Weights of a small GPT-style language model, trained from scratch on English Wikipedia: no biases in attention or MLP, 7029 steps.
Each number is 200 + 40 x the weight over its row's rms, rounded and kept within 0 to 999. Layers, rows and columns count from 0. The size before them is the row's rms in percent of the matrix's.

# layer 9 attention query, 256x256, rms 0.06, rows 145-162, columns 96-127
090,191,246,185,239,181,202,232,206,186,226,199,195,198,275,176,184,229,193,301,183,188,208,224,197,221,194,155,212,204,152,163,248
086,206,221,179,242,173,193,260,219,125,198,264,206,159,245,254,232,233,167,129,181,267,129,179,227,130,221,282,146,186,155,171,181
084,165,159,209,234,126,169,158,178,209,231,204,265,194,111,124,199,223,191,184,272,208,201,94,271,173,168,158,207,174,207,201,193
082,163,187,167,174,105,229,184,141,201,153,202,181,196,174,221,236,188,235,119,266,213,174,157,207,224,187,281,147,259,231,186,171
077,184,246,156,268,146,194,184,148,118,213,214,230,203,222,163,154,288,198,214,254,230,236,121,253,199,216,188,180,155,184,186,183
077,145,245,136,178,176,262,209,131,185,137,231,196,210,240,220,168,166,189,171,163,235,212,205,147,239,253,192,113,185,176,218,222
077,174,233,173,274,207,154,206,250,125,259,156,236,220,200,192,246,188,233,174,165,257,160,156,235,238,198,260,237,211,209,227,127
085,243,239,208,161,238,214,199,163,302,114,164,226,207,127,224,150,200,182,139,160,216,296,242,221,171,178,179,153,140,204,166,176
083,197,198,253,234,283,190,274,247,139,172,209,144,178,234,192,185,227,255,245,222,253,178,210,223,166,202,222,214,127,195,194,212
080,140,125,240,175,159,224,158,149,198,224,218,147,202,163,190,172,170,150,273,214,153,216,287,208,198,179,201,204,228,253,256,249
074,222,143,196,192,69,190,149,218,229,177,193,215,151,226,163,187,189,188,191,176,181,223,216,151,234,181,214,227,267,170,245,188
081,203,200,149,240,138,147,209,218,198,272,177,170,227,231,113,270,224,229,225,205,251,161,132,186,209,168,168,258,244,190,202,237
088,226,242,209,120,132,258,168,128,287,160,106,169,220,138,219,165,219,199,140,275,182,254,215,179,184,218,199,188,133,217,176,198
083,264,202,232,181,272,129,193,274,203,212,291,171,115,201,253,275,161,204,200,155,178,120,176,285,205,155,198,269,216,197,212,175
087,221,127,238,221,183,106,185,265,184,199,201,229,171,156,159,119,260,134,188,164,169,241,322,187,258,223,212,230,197,199,236,210
055,159,195,163,187,205,244,206,211,167,209,208,146,183,199,183,174,230,226,202,197,145,75,170,160,222,167,222,122,249,187,209,245
091,211,226,231,209,226,156,154,142,180,161,255,201,173,294,230,185,192,235,273,206,137,129,206,211,225,174,218,196,162,199,202,153
106,178,257,193,230,130,163,198,151,151,181,221,164,168,224,226,205,162,164,236,231,202,155,244,198,184,160,162,222,226,255,209,153
# layer 9 attention key, 256x256, rms 0.0587, rows 145-162, columns 96-127
092,180,199,121,181,213,235,248,228,131,194,232,199,209,208,202,223,236,230,215,154,194,219,176,206,131,185,170,191,209,129,124,155
092,238,187,220,160,275,196,244,247,136,223,220,165,186,232,268,240,165,159,80,153,223,140,156,133,179,271,202,146,151,225,241,193
094,214,198,299,186,168,195,260,187,202,215,170,180,231,144,111,165,213,220,235,241,214,161,235,223,129,206,242,158,213,201,132,151
083,193,183,280,160,117,184,136,192,180,215,193,132,186,224,195,164,166,199,143,247,213,129,213,137,194,188,225,166,191,188,284,178
082,221,207,225,196,232,235,178,137,185,166,231,195,241,239,97,232,216,218,171,191,215,158,178,254,143,254,216,200,136,226,158,178
081,191,184,150,106,202,258,66,249,164,277,217,147,180,257,193,200,172,253,211,223,305,188,187,163,252,291,128,229,160,202,265,214
083,201,196,228,259,235,148,198,230,200,221,163,245,219,223,213,280,221,233,210,201,194,234,186,257,229,247,200,270,155,197,211,200
089,252,223,130,213,204,189,191,156,229,184,165,200,109,159,254,225,196,240,241,128,227,255,198,170,194,220,233,189,186,218,212,172
084,181,180,204,143,287,251,219,232,176,172,255,202,227,202,164,272,262,274,167,217,194,192,195,275,207,209,189,212,168,242,171,187
086,133,151,194,179,169,191,164,207,129,186,183,135,201,179,145,160,208,171,256,275,224,198,224,201,175,145,174,208,204,193,195,173
081,251,201,186,155,148,168,149,220,190,215,223,174,201,179,127,172,195,218,240,225,253,140,242,121,201,130,214,139,198,146,168,244
082,148,191,225,255,224,213,234,129,310,216,190,182,253,211,203,248,174,199,149,252,176,147,175,287,180,195,181,218,185,146,180,192
090,271,218,156,208,107,182,119,174,263,176,159,199,214,218,201,141,174,162,220,164,170,219,159,225,188,221,214,221,194,217,161,277
085,215,240,237,220,179,191,181,210,235,206,218,221,151,204,222,189,159,183,138,142,181,203,185,202,235,150,216,180,219,160,181,191
093,226,263,258,188,213,125,212,240,167,186,231,227,186,143,178,151,228,146,167,184,213,189,232,129,149,142,223,156,213,168,204,176
058,294,191,236,188,232,217,145,163,152,148,184,202,212,209,213,230,197,224,239,271,229,234,282,202,126,188,158,248,162,196,194,138
087,196,160,242,181,190,108,188,246,167,190,121,137,265,200,163,255,311,201,195,207,189,246,136,233,111,225,182,205,171,191,209,201
095,238,104,124,204,271,121,150,174,140,246,286,157,150,259,208,246,246,160,205,146,213,185,206,157,216,144,159,158,167,206,123,235
# layer 9 attention value, 256x256, rms 0.0536, rows 128-159, columns 96-127
085,158,263,198,255,216,300,257,183,215,276,202,183,252,185,196,226,180,157,195,160,252,169,180,207,235,270,188,216,175,281,210,152
088,167,240,205,189,186,256,143,232,185,211,223,211,217,210,174,194,249,165,211,204,165,189,173,199,207,309,165,152,203,211,182,190
082,271,266,203,203,171,213,218,213,210,192,250,206,229,156,177,192,179,302,205,184,140,304,223,208,183,166,188,264,243,203,195,177
086,203,235,99,229,197,210,154,215,200,191,212,202,133,257,181,247,150,232,191,194,189,186,197,305,216,175,175,224,222,195,229,153
089,208,223,223,141,191,178,270,233,270,207,165,206,270,239,198,164,191,174,245,140,197,163,226,198,158,231,216,194,208,184,190,263
081,180,173,205,188,167,207,172,200,285,158,103,188,211,196,190,224,178,183,206,209,197,202,190,276,215,216,227,225,172,241,155,54
086,191,216,251,147,193,129,216,228,297,232,216,227,207,156,188,138,224,253,236,168,200,193,208,237,212,169,218,257,190,183,193,225
082,183,206,160,201,266,146,173,203,243,169,184,207,173,208,254,193,212,117,273,181,158,258,202,215,179,198,175,214,143,172,231,274
088,148,187,206,133,199,200,229,148,250,221,242,229,268,223,191,230,210,255,213,186,131,235,199,189,164,164,142,286,208,168,230,228
094,314,221,208,267,270,229,230,146,180,218,204,207,159,196,233,209,177,214,220,229,231,216,173,138,206,201,134,106,189,146,205,134
086,285,198,174,120,223,143,200,159,208,135,247,199,191,208,223,160,176,196,185,215,195,197,230,203,307,234,246,216,201,213,171,190
087,263,193,186,164,214,202,160,211,233,197,183,184,158,254,211,161,191,204,157,164,186,181,187,188,209,232,200,194,149,271,198,176
089,211,225,179,261,165,224,168,228,169,233,255,125,211,175,182,153,237,189,198,242,162,129,227,155,255,202,139,157,160,204,188,174
090,222,203,248,317,235,212,193,210,206,203,216,223,182,213,161,180,254,181,205,142,253,174,211,197,225,251,135,153,232,157,179,236
089,290,134,164,232,191,229,190,264,225,152,160,249,220,270,175,211,222,165,205,198,178,192,207,245,192,289,199,270,248,201,180,205
087,188,205,211,205,195,200,212,160,168,216,258,193,128,157,216,207,220,224,184,211,254,153,242,184,213,178,202,126,201,142,240,236
086,189,231,134,132,218,249,195,191,229,177,142,230,258,179,241,194,204,214,223,170,214,178,181,186,251,197,206,226,251,194,177,254
090,214,173,216,198,191,189,192,254,176,234,214,189,222,200,167,240,201,188,225,179,118,189,184,278,227,306,213,203,172,209,187,243
091,194,191,176,229,258,172,190,217,160,184,188,202,184,211,184,228,145,266,179,237,193,235,209,200,241,181,134,194,182,111,221,216
092,203,211,220,159,152,128,226,227,173,170,266,189,163,230,145,264,121,287,185,193,194,254,245,242,237,126,236,236,263,274,224,162
082,228,216,256,194,206,151,189,277,186,140,167,189,141,163,168,143,166,210,193,220,197,218,227,210,233,189,237,250,252,144,167,199
086,240,200,205,151,258,280,213,198,205,265,258,203,185,195,226,179,188,226,224,184,203,141,159,186,140,279,128,167,234,191,190,167
090,304,256,112,247,169,223,234,205,170,171,191,146,167,226,173,195,191,217,136,175,193,179,202,182,248,158,166,195,232,241,188,236
085,264,186,193,157,227,275,142,124,288,198,187,243,191,164,203,178,201,221,172,170,247,172,216,254,245,227,130,187,254,211,198,150
088,214,216,241,284,174,203,184,241,221,176,249,163,186,127,171,177,256,138,247,236,208,182,178,197,170,273,193,230,142,214,190,172
084,148,244,162,201,192,334,251,267,235,193,201,245,314,229,253,260,206,279,191,195,175,192,171,187,188,174,173,213,219,170,175,169
083,228,161,204,173,171,239,210,211,212,239,230,163,211,257,188,243,208,245,189,220,172,145,197,171,124,170,163,66,224,233,198,126
083,214,199,202,243,198,195,180,149,143,144,222,214,192,300,230,277,180,171,206,261,213,268,178,207,161,151,229,155,229,193,231,185
091,246,255,257,219,220,281,193,174,192,171,120,211,185,206,171,169,179,237,173,254,185,151,223,255,219,236,234,246,275,154,174,196
087,195,247,166,235,215,231,241,208,177,149,215,293,230,175,227,291,282,165,193,269,169,233,206,171,137,238,173,253,207,240,233,131
090,202,184,177,210,231,231,207,214,238,231,260,231,163,280,234,245,167,127,212,232,225,202,199,199,228,205,138,168,223,179,238,171
087,160,248,174,189,207,234,238,224,279,182,183,247,141,235,247,200,212,179,197,233,200,159,214,213,169,222,167,216,215,212,238,245
# layer 9 attention output (transposed), 256x256, rms 0.053, rows 128-159, columns 96-127
081,174,140,216,120,169,149,207,163,185,175,183,148,133,224,134,206,232,242,261,223,171,231,209,259,185,170,222,168,130,115,196,319
085,199,206,183,213,183,137,182,199,151,168,168,164,224,233,225,211,205,169,145,184,283,233,159,216,218,152,206,200,181,169,178,170
081,219,171,198,223,249,168,110,188,151,246,154,188,238,177,217,218,155,110,197,225,212,117,143,263,113,263,230,155,207,207,195,184
081,222,183,207,226,253,166,195,187,208,153,153,181,233,231,239,185,235,230,235,204,200,206,195,147,203,216,226,243,202,248,141,229
085,234,181,191,197,204,258,263,182,197,197,208,176,182,172,212,219,157,214,212,234,170,218,220,180,229,176,152,160,239,177,168,178
079,156,182,260,196,223,213,167,207,122,193,209,105,164,220,254,207,230,223,235,199,186,217,142,196,229,153,195,156,211,170,191,324
080,183,145,174,179,179,222,233,148,171,212,205,130,220,215,94,237,182,203,204,284,216,198,175,191,173,278,262,123,230,226,197,147
083,174,110,198,180,152,232,207,223,166,206,183,222,226,205,206,218,191,247,198,196,216,162,169,241,298,176,198,212,264,218,133,164
083,232,173,245,250,228,160,245,255,164,222,187,231,140,183,185,165,175,159,194,258,264,199,200,212,136,263,243,200,120,267,126,256
092,117,224,201,214,109,227,103,225,210,187,162,199,224,207,117,166,197,113,203,176,190,145,167,179,168,195,239,203,171,172,165,320
084,174,190,198,269,178,186,179,192,182,262,145,203,255,196,161,211,193,202,185,193,185,240,221,174,158,169,177,211,185,226,193,167
088,171,178,179,237,200,161,156,146,166,189,162,250,214,241,154,193,204,153,254,166,228,207,219,248,206,154,187,226,216,186,231,207
085,132,151,241,141,261,260,222,209,168,117,148,278,259,159,227,238,169,160,183,176,259,259,136,181,157,220,216,210,196,230,138,206
089,195,234,166,133,230,185,153,174,199,195,181,257,229,172,234,230,158,168,192,287,97,216,210,228,181,229,199,275,157,217,204,228
088,156,256,212,219,219,213,164,154,170,210,118,159,201,176,208,157,235,131,243,210,202,197,234,206,214,120,147,237,80,182,172,176
086,221,243,217,242,264,269,239,197,193,197,166,272,278,182,180,220,195,207,235,203,162,201,216,116,209,197,195,223,230,206,227,133
089,220,154,208,244,199,167,207,213,204,168,206,166,157,251,181,239,172,163,255,193,118,197,207,196,190,227,208,171,203,184,216,124
089,194,147,175,257,162,184,155,162,160,189,161,213,201,228,243,174,203,183,139,200,302,257,182,106,171,157,168,176,222,187,246,144
089,227,222,228,186,161,193,165,203,199,290,211,247,237,179,175,165,302,149,201,161,222,187,204,260,181,152,219,236,180,275,224,189
088,238,225,207,275,250,219,162,144,243,176,163,191,223,175,255,172,243,161,205,182,170,180,199,191,136,238,184,201,178,125,237,268
078,191,218,135,189,176,231,211,192,248,216,190,189,199,186,239,299,147,188,187,189,242,193,168,258,205,188,245,146,228,246,184,207
088,178,184,145,244,177,178,185,176,206,142,171,225,217,186,150,179,131,167,178,252,208,233,221,163,251,198,273,166,162,216,211,207
089,124,159,232,243,192,255,172,118,249,264,176,219,218,199,249,152,191,196,207,192,216,187,203,221,116,243,207,301,149,185,207,205
082,211,210,176,208,257,87,198,190,139,149,223,170,140,262,163,214,153,208,265,245,149,190,225,120,181,198,241,190,127,182,268,280
086,154,204,217,146,257,195,262,153,212,262,175,204,210,193,203,240,164,316,175,174,279,197,221,217,257,134,203,200,257,188,174,327
082,210,220,248,179,219,165,169,184,169,212,204,207,96,225,198,189,191,136,174,167,214,259,180,222,174,236,251,181,165,201,163,186
083,233,217,201,218,220,171,208,250,118,147,200,281,167,211,170,191,272,197,174,198,192,196,264,217,243,221,241,334,192,195,259,233
079,223,231,227,193,173,180,229,227,301,277,120,207,166,164,205,117,258,244,226,90,139,126,233,262,237,176,112,268,183,120,238,259
090,187,178,137,230,232,190,270,185,263,256,285,225,222,212,231,164,127,147,268,173,159,156,248,201,208,223,189,169,128,237,145,231
088,169,226,236,142,193,120,193,201,196,267,148,101,202,259,255,147,197,108,182,165,160,175,224,189,266,245,199,227,203,157,176,215
084,194,184,228,181,178,197,223,124,168,236,169,192,240,216,192,219,190,250,172,158,128,305,232,180,246,236,267,222,222,208,166,197
088,246,187,222,222,243,245,160,167,163,196,151,240,275,234,207,185,188,147,200,205,153,233,146,164,206,218,213,206,161,234,150,211